config.yaml
d_model: 192
n_head: 2
vocab_size: 8192
init: "normal"
init_std_up: 0.0307
init_std_down: 0.00328
lr: 0.00169
schedule: "wsd"
decay_shape: "linear"
seq_len: 512
dataset: "wikipedia_en"
Each number is 128 + 24 x the weight over its row's rms, rounded and kept within 0 to 255. Layers, rows and columns count from 0. Numbers have three digits each. The size before them is the row's rms in percent of the matrix's.

# q: layer 6 attention query, 192x192, rms 0.0928, rows 0-95, columns 0-31
# k: layer 6 attention key, 192x192, rms 0.0886, rows 0-95, columns 0-31
# v: layer 6 attention value, 192x192, rms 0.0674, rows 0-83, columns 0-31
# o: layer 6 attention output (transposed), 192x192, rms 0.0659, rows 0-83, columns 0-31
q0 136:106127137188144141159149112106120133143140084184109108099130086160190141124138111110135110127114
k0 133:138105096166130157143161122113125157131167108142106110096133171166160109091178098151137107136109
q1 084:112150113145116111150095167119159103148134109140105155101158118119134151176120148093099141116110
k1 086:081106107115126108144169176177104139161132077089128129121141157160145111118162152101122114150150
q2 124:086051126134148066151143102120146116132110122150140109146125135160100117121146127142151180109153
k2 126:092111109116109116131097119106097121119135078107150116117131172127123103167120121171135153107130
q3 114:133114156160099159070142113114141110182138135131190123144146099108097146129128091152150079135169
k3 112:124123172170109124178114164130168157177128128137165135122137141121103128092154130111142119129088
q4 107:138169153152160165101114118139141146110114118110087126118139108134159112141146106135097151156092
k4 101:141137126126143230112171142130121161108146124112127127131173113099207112133142121139160122153155
q5 134:128177169170178122142146116108136089120160096122144120148135099164148131139110088122119137121146
k5 133:168163126139139176143102118114137140110157058111150111154137175107146137151092090102158185147139
q6 107:119157126123177136141175107129072141142080130156109127125123124126101139116086171143139107129082
k6 105:120114172113158142127150129113090129116127124153121211120145163144135129130135115118128092140100
q7 117:126124142141147137085156132135095110132141136132158122109130101132102176112144162116126092151124
k7 103:137126162145150142142150176124113125170120131137145161115122105177106119117127149117145092124105
q8 111:095132140071143150086187124127151099154123154115196139114127142123154151139128132152153128141139
k8 109:160126140132127112141133046119154129133113146159163144123135158123118121148135153155117130136074
q9 131:153112131106129130093153099120156137161123169094145138121113160132128134122139127162133102145108
k9 123:131127140143110132131177094098195141135123152145143117096141126123088120079059140153118125155092
q10 107:145137149145138177154105129114108167092151116111085173136131117148135130120105160100115112143069
k10 099:107160112109124141131165123084136155108146119122108148132146129146150146141073146138149152117137
q11 112:114119113149083074141125134138167099184114127105159112155117108122124145141144117068155160066116
k11 106:116144094065109094124090111144101137118082103133150101167155152110122124189128135151124157126150
q12 125:101073126158147121157119138170142134153100147104129100097125106109135142105167131195116080159122
k12 116:094088152142118140151158192166182168130165118115129115104130110086090153102119166181163116103164
q13 089:098117100093115126131122096120139110118133165127129125147152144112120084104120129127136133135153
k13 092:127116162109071121113127095133108119136107105100105146139119118131137137117137141143099136159100
q14 129:111126120107134119121187131160109179114115183113110138091127133143119144141134106167082099178120
k14 120:122089157124146127121174157105110134115146182149148109134142141118089148120083134137148116098120
q15 091:115091090111111123154130147143104150126157137165127119122109098150133081124148125113171112109115
k15 101:092108116109128113138116130146152112075148161173109129115128123153107129122182125126137124135156
q16 116:128131145167120156121103055147126152154048125098121079153142133112177163125118096130149106113111
k16 113:157116083110085131108138130111149138134174141083103115117158150121136129133145081134139116129134
q17 119:139119099147150140173154159130141132113078093146081075106129113080132120114179131166147147140135
k17 117:150123130159186153124134141129104105171123120143131106119109097121188093133156096155119086136149
q18 100:156119143124157122051133115155120154133103137076155145097123144148135169142129123107103122131111
k18 112:100152154149178136127141136151131158135096183133147174125146119110117122155108131058159136129132
q19 120:133137148166115127155144131149125159160093145120114117111140125098109171129119124112132136138102
k19 118:116128120135158133144122150128125128098160115161152109158126156096121136174157108140171155128111
q20 107:138170151164114143190120135133140097196089098143110136099143145134154152131114140099123129116107
k20 110:155122098122154158135156162112096124122148176145148127139130164135181136095149112117108130148113
q21 101:128112120155112131101097141079187120148071109153156106108130143087173132142105076124137137126107
k21 100:139105124116109115174131131133193143099135103176140110138146147111175109108150102099083168132092
q22 122:149108159077115124109153125124141113077108129122135124136121135127115115129140146117131101148111
k22 119:162098115128096113157115090089160139081116123146114126117135120108131143191140105104100113138122
q23 128:066125132068124118148216147112159051140106126156156116117130132182124109128147145117133096112141
k23 123:141085159113108117144106136081146120152124109142185127142134165159122127138146100131094154133100
q24 125:137149120165090140149133108099108153181133139125077148141131119131117194145098138135161090138097
k24 119:126144109116129113122183104150112145132190121129121141129110167113130152139146138158129105136138
q25 098:105160164161131129153125129172117102153107107110107062172134117097125144136157104139104114108094
k25 102:167154094136155113121162207120085128162123089123167065165145132137160104103106097163132109104157
q26 109:147089155174114098116084106103111108105087113098158114163103109106128111099127119154145101139153
k26 103:153117134119124118162062094109146123099098126171128163166120097067119145143130117127133141093138
q27 121:154127109077140123107118138167132134121150143132120103139140141166131159171127123075139198074117
k27 115:139129074122140119111084169155093116142125127101138105125106175190151103119135109120122164100117
q28 115:070114136156105120187114147179125112128151138123158153116124126145141089088164140150126091114119
k28 107:124084137126102100147122124139093081094124088112134149141125088162091137093169137129116093134134
q29 121:164148087147108174121119116115123146170149147140139132155129139100114136138117088160093147144147
k29 115:115131090150128140152120109150156148126131138124122125110128133124136117061165061127124115138139
q30 095:099144151115134153124085139142143070136144136140153108140140134154149119141108117115122076095141
k30 095:140108123158086131124131144119142118117102100090152107150132137159140123112141081113090156125102
q31 119:127107150130115106140116142131107115138171128124105155166117125113074180133118113166122118110158
k31 116:156144139173126094158105118137153134118153117135148140150120109057102126121128134119132146156158
q32 114:127135120158163134187115109130125137155106154114074113132146153135160151128093124149132144111116
k32 116:128107132100111137112147166094135140118156122093114096125102185093127150130071162147134179157125
q33 113:135136114136125120103144132136107148134129128139116072158113176153117133140107112085142074137073
k33 117:150130095139146115159123134115115137108161127220133077163094116155106143139133081151131093149113
q34 096:077144153095141179146131145103123140148107156093157137157104126139116130081114187153132113090143
k34 095:153146131135152136147091080113149121116108143152132176116147120073114139129087182155137145128106
q35 108:121107120109116118129159144196122157110102149115123129092106123070116122105113123167104118183100
k35 111:155130142143155062150196153139115097159111173117121147123112083121082117072117180113150098125162
q36 109:114082124098119146081117111150120160087104137116134160116115097058143147140177095152134107136081
k36 110:131111102126113083139168147150143152116131169162092145123135110164113108102124118146123083134121
q37 130:092162177124125167113127078134130140139142137084154137161130126123146111115086114155092107140112
k37 123:155185111142096097132185095111148146115125124115119160160148122119113128076090143150136139125118
q38 097:134161116150143151106117121150076128073111127117090114138143145109121093148045103169146099170168
k38 098:148111133169115133134156129137101114146143134122123149129124131156146153151144106106106084116111
q39 121:086109099153160148080136106124113148155132127094181117108098103151167152091129139125144114130124
k39 113:121103104151131160129119100174114149128109133119121131144103129121143116128140078098111137141131
q40 102:098172159117159120086134127163092119117135129135117133122124125174147139162141095094129134103064
k40 103:142128114150172146114129125125089117105130102132143116141137159165129143231118083104148048173144
q41 130:104105128104163151116129151088172124082080064133112140119135105125146135137110156128141097126145
k41 125:126093148116130108171163149120161142129110126159129161160117141108171130163088117089087133121125
q42 119:172088120176124118154167116138164081133070086159117095113119110126137108102119165146092121119184
k42 116:192102119120127113209133174076158126141137150138150092123132111106153100073173107113077135122131
q43 103:167109122164093145117124121144112093172122118155093112103137101159124129115155150109143100119083
k43 101:126121135124105125113172146115143118169158132095125060119134143148155125130148120096085114155124
q44 104:183174130121092141107116145109144126128125110155091149130139146110150137162121103121091156105146
k44 095:128142167073142131138100167133183144087145144170151142147163110097162124126162096072119148154128
q45 118:088098173171153118137107135115109118113116123092132139124125116144162122139114129074174135139086
k45 115:132119132130102144112147114099097120116096095119128149139126138122155163174061155106103170120113
q46 119:103123135114147114182158144108138142109073147118093123098127158138156135129132151169174124136120
k46 117:091112101111168162123125092106109120110140155169111124110119169105139129155152168167112108120127
q47 107:119109139105165109105152125130128080112142091147149162100114126155135163105179168144158111146123
k47 108:120141127153155128106125080136178126142156131121120152116110145178126131105103117140121115101138
q48 090:108115130148151152164104159165138138102112149105155108164137150124110159134122145139099106129119
k48 095:080128080110113150128116207145140129130096133100150137132107096136128134125088088148109079109160
q49 123:075147123118140115186125149145140135126101128111091122150121125148182185128127152114172115094075
k49 119:111158080102153141103111150141100138054114131111102141156135137106141143158096102144116132117130
q50 107:075082135085140080111143153123161064059135132156144164120116123141119129153140145139149094109110
k50 105:108099169101098109146109121117155154096106107144115128124126165114123169180094180126102152108132
q51 071:145176154125134137103113099111166079121141129142114132131164176128148133129097101123116170110130
k51 074:168133156139130118110137111120122134150124116102122106144074150128177117113151096090088135152107
q52 112:141124112089125095067156101157132104138113126146163152095111123152148111135155118109200153126102
k52 120:128153090108163077130132107138138138118149158133111111140128175151120136113139106099136158126136
q53 089:133143121139121189177103185102138115126180138146066113167147147127116107143126125136116149105133
k53 096:095165120136124147110135200157150128133154113133164095149123080118199127131118109151119115162140
q54 098:122139111130153120156134142131098169139137164147084128113110145141085147130106124118125135133103
k54 098:104120132156166072090187100132085103159136134122109099112111151113125115112112163121140122132165
q55 096:142130145143100152138067164088152111117137130075171089176128097091099147144099087171102142109131
k55 092:141182128142105146139118187183198155119116118121136118173144082060141113104114171139144165110143
q56 077:127134120157115107135098089125170080170175146137146128136138122129124200126098127122119135088138
k56 076:129111111150074094146125111152117147146148089067136107150070153148132114108170093122086161144119
q57 113:113142150081121085164173136153136138141144139115137120115122103134140157140137120100070108117137
k57 116:130117128110149098117147146152086123107115100102145116144142137103076119148124131069137131141127
q58 113:145151122166109121151143082110098147134140130124086103125127090086147160118117139167119101151167
k58 113:174166131118097145137168108128096136142138117104106123121138103056107125057154166146143165110128
q59 087:113149139144128160165111079102125162139135158124089117146151112094174160136156123127113163120118
k59 092:144121131112069152112153134126100122088159100107133134112147150134151097113164104130113101150117
q60 104:146119110131103121102138115145138076157135137131161148103119167108131100113178121143139102130167
k60 105:165094150105119164170095145110149135126118153184158111094126123165083146115126133145105132120107
q61 109:048139162091145103119136084107124126159184131148152159140111144172121110122117116138109125131124
k61 106:092129137134092112123131046087139140087125114130143148127128150159097140102121129170120138120111
q62 104:164142127138134162100157125135157102113106123164143114096129145148178118112126120093120128131122
k62 096:158142097113139148145097179088151140119095142136148092121130143199153120105122079132088155101124
q63 114:132102144087142102076141137157149087160077103132120102135132132160140113095187142101136132092073
k63 115:196118178165151091106161086069144104175135139126145088168136116139173127102139110123119155151114
q64 134:099144124146105140089130093093122119151119090187143131140119100097108132125134114148120142097097
k64 127:119160170140088110145144132118128156187125129124107146144143143155127106128116112153122079119116
q65 114:151156135143166140097155149151077137143112142127126118149130154191108103106108146100107136144077
k65 108:124196128115188147095124135099114106147130104142146123144122110168158124146126126108160142142140
q66 128:087096148095146143153162176113152110106169098140112134117130115166148131100142193128120089139112
k66 120:095157174109150165135153139106138130107105104138156152154130100140111117111111172148116162171120
q67 109:150097110065118136156136135082122150072199136151138164104113130123095039136117115147150139173156
k67 109:064118138137123162130127067128104126102061140157072143081117132130089137155142178108127098163159
q68 106:112119072128094094093104111144117162106126182095107159107132156081082148132107128165075135151139
k68 106:090129144115094091147138157186129139136164140097137161106123108138084126134102186139138126116128
q69 127:205117107151141102144120113166139137088118077130104095132126138119103090113128105144125152138190
k69 120:196138098137124158123080113140120107131145148116095104130136082102170107097152105135126145089166
q70 109:095151182138144114160130105127083095191135104110175130108107117151114122119124127090155090128119
k70 109:137104103161134134124091100094119118123105095136123138119136171144098129146117107118148137146131
q71 093:115146127075153135099166121159097146145175135107106112140127138162131148160152109107150125124066
k71 089:140178090153150125073130094122110130111162116112126108138138134159127144172074125163173136131143
q72 098:113109114086112100157131112119106138131105130115108129132111157115112107137098116159120112175156
k72 104:117106118122127111149114127127201125103156165158086160104130131088069161141111125126159114118131
q73 101:157097110100106115127137138118148125159152133158085151135124100133073123126181115103107170124112
k73 111:122126169127138070127133096116119138133134118125136096144131127103140111146159107112144141183154
q74 102:102125111149131103067142090169091124149139141160178103155105098123124124126161103127145102078103
k74 110:178107163119161115116126114125124143168116105128136112128130140131075105134115060132151095117121
q75 116:118187103066109122173136126180125120115126144148079117102148144115173138155125139108123154107119
k75 111:180097111073086087101144135121114101109140148091115117124157148134160142124143142144102116120124
q76 109:083107125130179130110109122136105161127109121123126156076113131187165120134135144097170097156057
k76 109:110055117132152148097150067121149134083124134140085147107149165153141153132098127119149135126125
q77 103:111136104125156154169148121141127158154123172142175121085123108134138128124152120112119142126121
k77 103:140082097094137159132126160130148161098133124131133114096165163111144113099130107123155149113111
q78 123:146131173159159113141158102125088133110154122112136157083131129149128138139088117115141094170125
k78 117:102114134145117155159129149131120155075148115163125186136101148146114153170153130091159109166143
q79 102:129118110133130128155140143208127158194122151115110092133130121140117143158139086112147130136095
k79 099:119117119140179127103109195128109141136134142154166092131149121128128140115116109156160142100151
q80 104:093112122127120131140176138101094111089163129174154096152113086138094115121090102128105117111166
k80 110:159160120141133109185136098121123103168128074124149107123125154115082082127130142155140152130122
q81 087:127139114124138153172107142130154113147112148124157122105136144124140088110120174136104083135174
k81 083:119064132153119153139139177132140106142134145137131115090113110144086128138176137133113086138127
q82 133:160135135106104176158110160086139129120162151115171123137130075128140121144137104100117125107133
k82 126:147140076161078132164113156136158126102130107120126070103144112097128124121132141090121139154136
q83 118:153146148072134156083138124140142118061148112163160118176139150136094126129109096110181154126157
k83 112:126163130138104115108072074096149120131104138116104113141117115140150140182112148131112130127135
q84 109:109147122134122136162166145141146099143140181138157077149139101140119131128152100133128113099145
k84 100:144113125165080143127103147141106106131138095097152108140112113139164141154181079150114073144127
q85 122:176155111136128152128138145120136155172135110108115132164141138134111113155079130088133120137090
k85 124:125147090155150111124148170158135164133131155153115129139128097145138114098127104084147108178121
q86 144:153133182095143105177084102128114154082149110106082171121128147077127108119133114164118174168153
k86 135:125160092138144086131159074129137122064114120138074140125131144069113112084088136101137162142168
q87 075:154092100151095124131089127160113097125117120156082141131162120106135135164156122086108113140153
k87 081:124121122125106091131146178144107124155133130072124098121104100141148125119149100107098126143129
q88 108:158176133092116184128158110102121127098201162177165152146131124129152118169101117083149121106117
k88 103:116138117123092149122120109122092122111123121088098131078128159188127146182157137109120073170121
q89 121:142144174124102146086156115114115115130101088120119114138128106129119121130155106102096135141117
k89 119:155158129132119144114140120102108116133127140095127119134138111116149146220147093097139043176141
q90 106:137102162147128115142123085122130158122143133068182100124123104119146166120167122122148133147096
k90 104:110122105137103181110116139143143140098114110116098146109151129139097104116132161159166134123127
q91 120:104094158143132117077122148165081141120142099139118146145124128138090137103175118083161143120096
k91 109:128163148133166143125086114113116132108092126131133197150158094100164123160119117130156155130146
q92 129:177104120146102120152116117099138128125107111150126132135116169111076095129098085197129127137172
k92 115:110130143122113125163104094081142123118126148214128085107133168097087125117109123175123123122139
q93 116:124079125167171137177157187151144118127101108107136074114137096117131151101131129194111146140148
k93 110:146091134187163153142172183137141099163130102102158107147133136118160097083143118125117150117152
q94 134:136142109161123075111127090160092130144086149137140108109119197152134108117096106122153134112083
k94 131:083133130090158078137143108115087116121104138199124132147110196170106125145140080136105136088110
q95 127:147088129123085122177072119123152106161125119091124157139121119130117137095164176107079129139113
k95 122:149103115114081108097125091106146142112099153097112125147123072069149158126135136134101138147164
v0 096:118115128146129177134107078160142114125134115135126131134131161086074101127135073121093137112136
o0 099:149161132121119102132118163131158065157144096149128164132133091126154131145089153108121119142142
v1 098:121093127126143104113140107153179122106104168121129142157139120084119098120119158113132115116177
o1 100:140141175179146126145122126136141119164137163123124136134134138139158116172161135101087125126104
v2 087:127104109147138109161091136083086123120148148170119079151117133121098156121116157114145136100131
o2 095:136130174141097141097164124148121135180131109109123142141137134120131151134144143092144112121142
v3 087:115128134107124077136135125103145154119145116133138122164128135094170132165139158122135118138090
o3 083:125096139107125144147145127142126115122109125141086101096102125169112080138153130138107086158137
v4 104:126164104104099133124127111147152150144171119134165114134120146113175127147078150128129125157151
o4 102:117141108137150154121137156103105147104088133175145159163091128161115099129167161126120127145126
v5 090:115148140141107106133182108137128067142110100127147133118138134129092126140126106127129157098142
o5 091:146140077134113137138174141127097138116123133150096109143080123134187105108084132139112153144150
v6 097:141105123127161142105105174101107137126132126162110130142114160126120169124161145124131092130108
o6 101:125170165100102135108139124121148127143136124130149163121146076114122150100142099141159122123122
v7 095:100104181132128138147177117132135105146122136125107184133126144161081117135123141107121162163105
o7 096:167100094144129108143101144135154105113089120128134081142107137108135090127142124132122140137155
v8 101:125176102143094163123149116132123144160129155116141137108118168137154167121112122099135137193106
o8 101:130087145110157135137101135106089147106077109164130105187101116145080100134143118195171165147150
v9 095:120134144109132133157158137184106096116090113151169136108145097187136121133133123127160134125164
o9 095:148119110091091146139093101092179119113153152141145150135101144067172153122096109166113145108142
v10 092:108140170140123145148157142119120151138165143191105119118119142097127150133163082138116132136123
o10 089:141137121085139118133111109125154135157130138124135118119067127161135106081187149097140180138146
v11 099:115152139110086121132123109143120157116097071123097143159136157130122123118161144117091107100136
o11 098:118118100160194147125120161144159126175145170099121095109115104127136135137126129119081129125122
v12 097:133088117162164106125139137107091105133119135156118133094112102171133179087086130100148122124108
o12 094:149120157130101135157152081102174118139132140134120085134094143098142089156149122170133180152157
v13 077:117108147114124125126139125128146122141133110128142157134136108167132101142112101097094093106152
o13 076:108147120095105148110121141094136082150108151121139096100134093137118147095120139156134134141138
v14 097:172130112124120105100093166161142162147156164117140128171125149089075120150096164123111157142122
o14 097:129145130120139169135123115101123110123119117142142120105145113179160110126121114111139097139099
v15 102:162151149165119118155106119148141130128101145117103165135133115167128133122102121162137139152095
o15 102:123139108169110104165117159113132119125133099146161124153140143154116144125132143163125135129116
v16 090:136089135158130131125119134109169140132150120134125117122138156111104156124096144066142127143130
o16 091:075145094126111141103082100170113114144092159126105141186136128119122098183115139139149132151113
v17 074:193141136135143142105120134118122137134130126124089108101125143110115122124128120181129141166098
o17 075:125124129114092123117172116155118130134151100114152138068138139125127152145150112115113135107116
v18 082:119135124136120141099118140190129123149091128157146115150141187165140126125158098143105086131112
o18 082:141122154131097116177121113092143131086148149136163146119081136099148158097121186170158141151120
v19 082:122176151132139152123144133090129124124101114158137127146136116123142099142103125086133141125150
o19 083:146138145081084156147073136119122128110096130146089126110126125119125120123092096197142131138136
v20 097:112128089067129129167141107111166133135105143153153104140119108162135161142131152135186144120162
o20 099:138163154130152107093139142163171148114144154121112145119084115108130123174095080127093128150111
v21 091:144131120070129128127121144081139147135112146088135129157130199135105149085137146118119092085123
o21 092:121131135147163134088147101179099229104147132134144110137182075145106135146110133116160125129133
v22 096:120131142081151095107157152132122117109157194081141142150133172115098102155098122174103090171148
o22 098:122088113144133123131104115135121139109158122125164170182133080117112147133141154109120137152115
v23 097:171103096173121109143094130124183172151127131146128103134117153155098126129103085119134129111146
o23 098:068139116136129120152140117087163120152125126127120136144101156130144129112128192177144156165137
v24 092:100141132110107089149118161081154129167160174145137114110125154147097156095103112120133107178171
o24 093:152155164132182146127101134139098184151143129128130136119102044181138118167158128159104124139113
v25 098:104127078082142106137078115147159137126169134106119152145136175131118088117157098120133129122122
o25 099:093113140164140121107100139129133147098118114066099147158138110174112120150097121133138123123129
v26 101:140103121148130112144120141133119117067196092158138133122125132112126149119123126169124113168113
o26 099:121150136083126157126117145076176128129117130132102175122082182145116164144117109126144145099135
v27 093:110126108157130072150108142122094120111160143180157135116124167168120173156138090157125116126106
o27 099:099123118157135116109145115138116137146137102087117138163125088144113126101163146176113130123147
v28 096:149100107158124087190104094119130115084124127111068128121132132118135116117138145130158108157177
o28 101:125105144130124157109135143129131147144102128089122112123155140176120147168133154118098164128127
v29 088:097131116150176173142130130133131134110141131140094152100130133148139096155136119204109112138124
o29 093:110125145084086084114128105134157114140132073145167130126134135107127129125156116106106136100140
v30 089:137139115111137138130142126169093144137108099096063138154131121139123137126120167097153124097066
o30 085:151120112165119133177132136123176099106150171114176112131113147143135117062130136078154134093121
v31 102:129145137149130144099132098120120120161097111183111109103125114093124099157131128109124124157103
o31 099:137103174075101163150143165147098135119116146114090138134096185151139143048129144138153184137134
v32 094:138118107122115175128082161165122123107157112154106138138125141114110155152135183083147131128076
o32 097:088081074096084103134140104146134116120081124107115137140153159095141131112113132155146127123123
v33 100:142146096104058135161133164171151144135156063147127113129128111155095091142110118144126126158121
o33 101:120156119162080109096154086171132092117109147123154127165092166133154178098160120122130134145131
v34 094:157136132143134088129136115141138115116155123188167111118133121115112082153128142153105116112124
o34 093:083129135102140153130095111181175085168136116080104140139133134119114151098141116110126118161120
v35 098:138130154160116171141089135136134120133107173170108143105122080123118100126110110126126124153124
o35 095:145110139133150162151112112163122092140146096120155153142096134180131140092126148114154138084109
v36 096:161112163108099121102128106170140106129087137149140126147124097160100069102144145106111148141139
o36 094:138119088096096111150120149108077126121187137150123140115092116110163135140140084189153135129139
v37 094:115138117118096109124162117086071147151186152161157113099115127139117155114115136117090136139187
o37 095:127183165137110184078146136162129107187103139136141107156088105150153152133123124133131136136141
v38 098:114078150166115141121121148084171089101118135149134166114130130115137121141125120098166140104141
o38 100:132103105145138100132151117123116065154120119097115124115143151088138111132135119170119143119145
v39 090:108189086118086155132142101123156171113080090155092129132126181109166145074120141162097128119093
o39 092:146110155078147119148134126096132127100140114125149106134076106137089130154147140089153151152127
v40 088:167082177185138129113094126166101118145111206106124177163138111154130135114134108099128113146112
o40 090:114133099149108099166143138129119102130116146150137100124155151144130125129116144130122146124154
v41 101:098106111145111147140098105113105139137054137180101117148133104126113144146127142102117165105106
o41 099:165141161128161098175112150152104103118117118053134117140165153110135154107148074125170135127118
v42 093:167108154111142101121144116132154088124089106128150106108134125124145108120098137085144079171142
o42 093:144130129166148143127100125070085160088150144161122128153164165116138132117131159144138109146126
v43 096:167123084134124118106110119117150075098130063154124116112126124108088096099080179126169130132081
o43 092:154164107117061131109144122124073133094128135132132164108097134117131107153123124153142169116122
v44 086:108084104114151158156149124102144134123083134127107123127126100133139114119148148118124111065146
o44 091:111119134127119117109130142138166101129120122153126116098122144105092162147143163133142131122128
v45 101:112111098137145110132124155155171114125140139126106113133135112109152165144126110169122156109140
o45 104:124158126107147109098125093120114107140131139129149138107098128091146074137140134143110141181105
v46 095:121099132161155091096113106131093103125139114114103103129125171132156171138133104101087108091145
o46 093:167126136166105118136171139106120148073123123146102106123133122116114090143114176150092110112164
v47 091:128153118143164133160126126171115108120076134153138110122127132146162132115170086120102108130109
o47 089:130088158129080147102144118121171149106118121182121130158099092133098171123119102109112148173158
v48 089:167132180153090132162162117087133098141111142130159111125126105156128132136099148119120133136137
o48 091:130159123096144149107104117140132097141113110140147111145129149150137126114109076104106145098123
v49 092:128109098135164117150121133120133116092164118134121144142139160102143120154128109146166137141130
o49 094:149128130150130096099142136148126097135127138133118136138127174118098124126117148129093099113122
v50 088:139118148105105101195117133119150142088130140145119163119124140161166104141115139141153150182135
o50 091:119090120106175131101093141149146118168098154163105088130118154110111157124162112165110115122148
v51 097:133167153101087141059161175127132148166140096103136118155132110123111123132100114147103127139100
o51 103:145145125152137121152118130144142133124141137189158148125161145172129126108107099112155137133148
v52 088:120086103162152124142113137153133125087141166118115136134114106125103112122149136158124131112159
o52 094:142151150131135117126108103120126136145157119104126143123129140091128103170156118127121128144107
v53 093:129112118123144115144093113111118166120103057160131121161122145110129154105126152140142082152149
o53 091:143112124096107138142158114163166162122145170146107132103138143120157122150153089112096115107124
v54 095:199123146121112090117144114069155112128175151127105106136128154127142185101110161149094106161111
o54 100:120135130139158136101082094164094149148122087125120114122131120154129089154105149115120121121184
v55 086:172142080164113132069096134162124111157137126167098125151109143145153116135136127120081125155150
o55 087:113131147141140115109123132119117136187161159103162158125132135138103114116144090116136154157126
v56 094:112124111178153119091131120034131125101082174132163113067129143099102123114141116114137152126086
o56 094:110123195105170155170147119177121147103142071129111111139125166130117145126141148133130136126116
v57 091:179147107138146132127119099101161125124111138106139129153133090107077115116123133078131062095120
o57 095:096094125137113096143138122133116129173101140127128110119161125136140103188123122118110147132100
v58 098:137136088127151129124106125127163124116117153107122147121128149139151075156112141103160125130186
o58 097:073121144100155164169130141095094136131143140105144135126101073135118111117145136134101113122090
v59 099:122063130142098086090127138096086112128143143152087122119128142120146155126121153112145162118116
o59 105:153160141179133121126140133139156143112119121086094097133130125109124128132140125159112126139123
v60 099:132137142128160108118107143093153143113161158129149150131149155102100103109117107079161143114087
o60 100:095132120123121151133087098146124124124138136130136128098167122126095073153164115102134132114124
v61 099:161140088144145127154128142157146156105159143136110139114114105102154175114111135134165113139133
o61 095:135150125191143126116108081114136126150161152123129156150067147142108112096125160149136145146096
v62 090:088111118127106123114084151165171123100105152110126125126122157133119157113161123094087131138158
o62 093:147103130059147125129105127094108183137092120118112130099123105112124095150128130163105097151132
v63 097:111112147137118117142141135113128139154123111087134132129127160158082133116117126099148106128167
o63 095:172124134134195138136069108104126146149125175137120079144088118092151108128110129159135135126114
v64 098:127093105113101163134135115089177139087142078146179119130130122181160169138104104094102125178148
o64 100:109184108165156097119152110124074142136112175124100153158110173074078126136125151171160140075141
v65 098:126106156110131130116102130170122081161125186125162109099124102160118156117156116154101115163192
o65 096:160117140145193089109118148155132147135139134133129191155126137120159109171090119148133116125114
v66 096:116142130118155109127113138106146099125112104113091137133143125141073116122144126119109083178107
o66 093:094119103130108142116105130115104121159160149075134165151255143112133163068138110107112093118085
v67 109:117083108137119111148092111141125105117151154121087122112138137135131112112154156105148113134158
o67 113:119121125118094104109141139147148113123139155106130153066134101112114125136141138127092130138083
v68 100:140146165126093121138142167120149137138121105088146111131132071143128091106134111124104133114154
o68 097:144153129165164154119104098124120149113122092169137175181119167108152121159117128147147125105125
v69 104:127081111118132131093127098121156132132089093105128136130130098107132137120108159105129133121115
o69 103:135184133166149072163183143118154098112150117122091151121136178124153119175106109149133078131128
v70 086:151156143168133135129150141112117109129124122159126128098119136140108091121069143147104105180107
o70 085:134111144102124159111122095133110145116151144121113129121122116161098144116147074125150159131112
v71 092:110128107098096141113135121179136137117145125163138141134125132119148160146118157097096118145131
o71 096:129105119102116123110137132131136111159126135139124128194144117115121109128149106132139109156142
v72 101:149104082101152110104119100088145135145113118139131120129126153109112171111143113113134152115089
o72 103:085147197132161121125144163136102154146128141099084133099162102178145105096105143149106143137158
v73 095:130147126098117102111113129072143152157119144136156122135132149128163114161100079147118129118080
o73 097:125116136141121116171177161084132104090101119135106116095162107145123144102100158160118106126165
v74 092:137119152106130122126150124140076155115120142148137136118127153122112144155102122140140140149138
o74 087:146122116151111142141142144103156119083144139129168148148076121100167117106104149143140150104100
v75 094:137130111132164095178125137145149133093110073082132116117120156097125124096116138061137067141107
o75 092:107098122127119146121117118093124172165166172188146122125162123146066142182138127141138130138135
v76 087:115093162150118133101139099082124104087160132128113141148125185144142173159077107135134117136175
o76 091:154153117127170122113079171162136127135133165138128123145177139091115156102111124115110136133125
v77 102:154136143138176107136112120126107117125134184131095144110127086114118096126143143095147164108146
o77 099:101109114134088135089102135155128091133121124113108124125149130141147105151151084133122111142112
v78 094:108136145090149152122146128110100187154102143118148099143122133105112115142102155059137170137205
o78 096:149105098100102137138085133125101089121138159139138149139108079152129110111137123146182082145122
v79 095:146115101152092167106116082082152114122129127104124143145129125146100137151150111138114126139149
o79 095:121126148128191091155112176160133121118141134142126158122169187101105122153106151153081163122117
v80 093:145121106136106133087122140116121110118176130130116095116129144118095139102153112115104144104099
o80 092:142138086092123129098117138111116127147123114133101167146178111097139101176079131123122155136163
v81 103:110139150094145111076145129148112107158145114127142123168135137158146160180149096133131117162120
o81 106:146113137135077104163121141109105126101116153123116164170081158100147117106128115138129125151166
v82 094:152107122124108135087152132164178169133143119084083121136135123124152140121103141138132105123155
o82 094:134133112101154120188149133095147113101101143156141132130104125109167088123123164090116149151111
v83 096:108168160143135146104120120098135171156067136128094102124119133086141124120103083144113149132127
o83 097:150100100133127104165126104133119096120140080134114108125135140170136122150145164104139141131172